Part of a small language model's weights: no biases in attention or MLP.
Each number is 128 + 32 x the weight over the matrix's rms, rounded and kept within 0 to 255. Layers, rows and columns count from 0.

# layer 8 MLP down (transposed), 704x256, rms 0.0655, rows 611-613, columns 0-255
[[158 157 157 162 184 171 160 120 142 100 150 130 143 150 143 116 116 123 113  94  98 148 153 101 138  91 130 152 211 106 127 159 108 196  41 158 126  99 158 202 131 168 201 167 139  91  92  99 170 141 124 129  83 124 117 118  82 192 188 114 196  81 157 111 102 119  64 137 142 196 165 135 114  99 102 116  97  42 126 133 194 154 160  98  74 169 169 126 177 144 177 178 106 166 151  70 152 123 110  75  62  85 124 131  61 130  84 168 138 168 145 144  83  92 108 127 158 107 147 182 145 135 183 170 112 129  63 191 161 121 172 166 101 109 154 158 143  93 129  88 146 133 137 135  82 129 119 153 108 139 113  98 119 135  85 105  93  68 112 149 141 147 109 127  96  80 129 214 195 104 153 115 139  99 145 189 132 112 126 134 129 169 147 138  95 145 140  92 136 124  97 120 145 120 134 146 102 107 125 121 124  46 202 170 143  60 140  71 156  78 111 114 177 134 119 125 126 148 123  75 105 138 135 129 105  88 119 108 147 126 106 117 106 144 165 120  91 135 160 108 122 109 176 135 159 141 151 134  95 107 139 158 183 100 131 160]
 [135  60 170 122  96 141 135  49  99 136 124 158 141 130 171 130 175 158 156  71 161 130 166 134 128  74  69 105 165 137 165 101 157 125 147 109 110 122 123  92  78  90 204 146 170 196  60 165 162  91 154 106 101 129 114  94 122  96  98 163 176 143 163 134 130 150  85 118 169  54 105 207 112 117 127 140 156 139  89 164 205 138 150  86 154 116  93 148  94 138 221 116 179 126 125 119 172  73 174  85 162 142 137  23  85 134 128 152  90 124 160  69 151 125 118 140  99 112 119 181 130 113 116 137 135 119 122 129 110  80 118  64 130 142 111  97 122 113 141  82  51 122 137 146 144 121 137 136 132 134  65 109 155 144 188 152  98  70 121  97 125 108 163  47  76 129 108  82 120 169  86 155  74 131 185 168 159 143  90 160 146 109 113 172 142 190 168 106 155  99 139  71  62  91 156 141  90 116 195 135 101  81 106 164  94 153 182 147 155 163  97 169 140 158  97 118 160 129 131 121 102 102 144 163 146 150  66 175  99 157 166 174  65 119 123 108  60 153 128 115 102 104 118 173  82 124 110  82 116  72 120 169 118 139 178 143]
 [205 135 135 150 137 162 102  99  70  61 146  52  97 202  77 140  71 151 136 136 154 162  22  96 160 124 123 178 130 162 119 133 142 140 147 151  96 127 101  45 114 136 124 143 123 153 133  88 182 172 119  94 200  82 116 137 130 118  74 113 136 141 124  73  85 161 179  88 153  99 151 169 168 155 141 119 125 137 132 110 124  69 104 120 195 125 116 145 143 255 177 140 162 101 104  89 113 117 154 137 197 111 151  88 122 134 116 136 116 177 179 114 134 156 137 133 151 117 117 123 104 132  99 175 111 114 158 168  90 140  81 121 125 131 140  98 149 172 126  76 125  73 119 138 117  99 148 189 157 174 166 111 111 116  69  90 140 129 149 112  84 153 145  97 161 126  59 129 153 155  83  82 118 126  97 161 161  65 124  93 142 121 181  85  75 188 189 116 120 159  74 145 139 129  93 134 107 157 100  79 187 128 156 128 114  74  97 141 144 138 116  50  47 195  82 194 145  89 176 139 145 146 105 103 210 108 160 134 131 128 179 141 129  82 216  77 128 115 109 158 141 149 108  62 173 109  94 142 133 126 132 183 112 175 169 112]]
# layer 8 MLP gate, 704x256, rms 0.113, rows 612-614, columns 0-255
[[109 159 138 125 176 194 157 124  79 180 126 180 144 135 165 107 108 139 103  74 109 128 157 151 107 118  51 145 189 110 150 125 141 122 184 108 113 126 143  62 126 115  70  99  12 165 186 130 145 170 156 170  82 180  95 147  96 113 106  88  94 125  79 164 160  69 107 113 139  83 164 105 118 175 184 117 117 101 152 177 112 114 153 112 164  66 118 141 120 155 185 148 165 168 100  82 138 140 161  99 187  52 120  95 122 122  91 189  51  75 162 149 140 133  41  93 110 146  58 129 166  51 118 173 102 140 117 126  79 159 141 153 130 120 131 122  92  77  98  98 130  30 169  98 153 142 127 104 141 124 174 187 167  89 144 165  91  73 168  88 141 105 142 121 149 112 137 133 102 113  48 102  32 169  98 161 111  77 112 114 106  86 192 168 170 166 196 158 222  98 110 109  98 120 158 169 115  85 142 151 113 108 116 169 129 140 176 153 115 161  92 125 162 144  99 121 130 130 168 109  76  69 146 119 169 147 185 138 143 154 155 151 123  88 135 125  93 110 163 133  55  87 143  92  88 187 136  94 223 111 148 111 110 176 167 169]
 [151 131 111 108 140  85  62 213  98 188 167 114 107 138 114  85 141 113 147 156  99 188 136 149 147 115 136 120 199 109 124 161 120 106 193  98 132  95 107 146  84  82  91 137 134 140 154 180 108 182  64 162  90 193 127  99  90 163  74 143 144 174  85 218 139 121  79  65 152  66 133 145  93 107 139 122 153 179  68  80 128 149 107  85 126 205 143 101 134 136 100 128 116 124 127 149 129 122 176 183 111 146 151 140 187  67 179 135  98  84 191 120 112  91 126 114  67 100 147 130 109 140 125 108 107 104 127 124  87 109 118 124  88  84 136 125  67 116 183 165 107 117 172 140 150 101 112 104  69 178 144 110 163  86 198  97  52 169 129  87  87 104  78 190 101 169 148 148 118 171 134 116 114  97 185 128 134 120 177 125 128 127  55 144 159 158 189 162 107  97 125 134 165 165 111  95 167 147 198 158  78 126 168  69 117  89  99 155 113 182 110 124 172 159 120  77 139 115  73 129  83 157  88 172 155 103 166 142 153  78  10 161 138 149 124  70 137  96 115 119 152 132 135 109 122 158 141 103 145 108 181 141 136 153 167 150]
 [180 131 107 128 137 148 150 178  73 169 109 108  92 110 142 117 140 154 192 128 167 154 152 139 150 142 145 179 126  99 102 148 117 143 121  73 110 119 131 130 141 117 103  71 177 195 134 132 156 127  89 118 125 119 161  99 147 130 133 145 142 103 134 154 125 133 114  80  82  71 144 139  55 143  95 135 130 129 136 170 139 152 118 103  58 143 152  81 155  98 118 168  99 140 138 152  47 105 112 146 116  88 183 129 156 124  97 172 135  84 137 151 141 196 171 101 204 176 127 162  84  65 141 179 142 138 135  83 131  95 122 106 101 112 121  97 165 137 116  98 153 109 140 129 128 107 130 131 151 114  93 124 102 141 107  83 147 137 125 129 113 133 153 140 163 152 133 123 181 109  63 146 126 156 126 150 122  92 106 146 124 118  94 106 103 153  72 125  90 119 133 151 103 117 129 135 104  79 131 167 153 140 161 120 150 137 122 139 195 128 141 131 101  91 145 106 136 129  97 122 175 137 130  99 102 111 133 117 166 154 171 126  91 175  95  93  91 129 112 167 122 123 174 152 161 152 109 146 175 113 172 161 116 181 108 111]]
# layer 8 MLP up, 704x256, rms 0.116, rows 612-613, columns 0-255
[[149 148 103 170 138 114 134 110 153 115 164 101 171 103 116  65 108 139  85 151 132 184 161 140 118 100 106 130  95 122 106 108 106  97 105 141 132 143 168 128  84  88 175 107 112 187 119  95 159 111 109 131  90 156 132 126 145  96  94 166 148 110 128 188 116  45  58  93 150 124  77 135 196  70 113 122 144  90  97 120 137 153 126  93 120  60 151 112  74 100 131  66 143  83 103 138 168 148 140  91 138 128 131 141 108 152 127 149 118 112 139 176 164  53  86 131  82 140  70 108 131 144  86  85 133  97 188 141 122  73 234 113 121 153 112 130 119  99 148 123 110  44 166 147 157  90 159 114 162  82 173  84 128 117 114 187 132 131 116  82 223 123 222 131  98 110 108 106 158 131 128 133 157 168 105 186 118 130 118 125 112 127 131 111 161 150 113 153 119  60  83 152  85 157 152 124 178 107 142  72 138  75 183  69 168 114  62 119 204 149 134  98 145 110 154 140 162  95  85 124 153 121 131 163 146 103 161 148 120 127  74 118 171 146 145  71  99  95  85  89  77 108 139 158 104 213  97 115 124  47  82 138 158 115 225 168]
 [111 124  87  55 135 167 107 122 129 162 110 107 106  92 123 110  94 122 100 160 107 109 147 116 112  62 140 160 155 120 122  90 113  36 130  89  96 134 165 192  93 130 153 169 126 113 122 102 155 121 127 175  95  89  74 144 175 199 148 149  89 159  70 147 135 163 103 154 158  76 144 128 134 107  91 151 164 129  69  95 176 133 124 149 127 102 101 118  85 142 171  94 132 121  92  94 112 111 199  98 102 183 123 137  91  80 179 182 127 121 205 109 145 135 143  54 105 163 147  99  80 124 153 141  99 116 137 133 128 127  78 114 153  99 139 114 110  92  79 140 145 162 105 192 137  88  79 131  82 116 107 125 142  49  99 137  98 105 123 190 107 114 104 159 142 171 132 117 183 193 218 223  93  82 116 153 114 129 143 125 116 145 114 102 134 175 146 126 120 133 127 161 115  84 153 149 129 114 137  83 148 130  59  70 163 144 180 103 135 106 206 150 101 206 111 119 113  87 108 129  96  96  75 127 186 120 105 124 143  95 121 131 131  68 123 106  71 102  87 163  62 173 142  65 164 122 114 134 157 117 126  89 121  73 213  92]]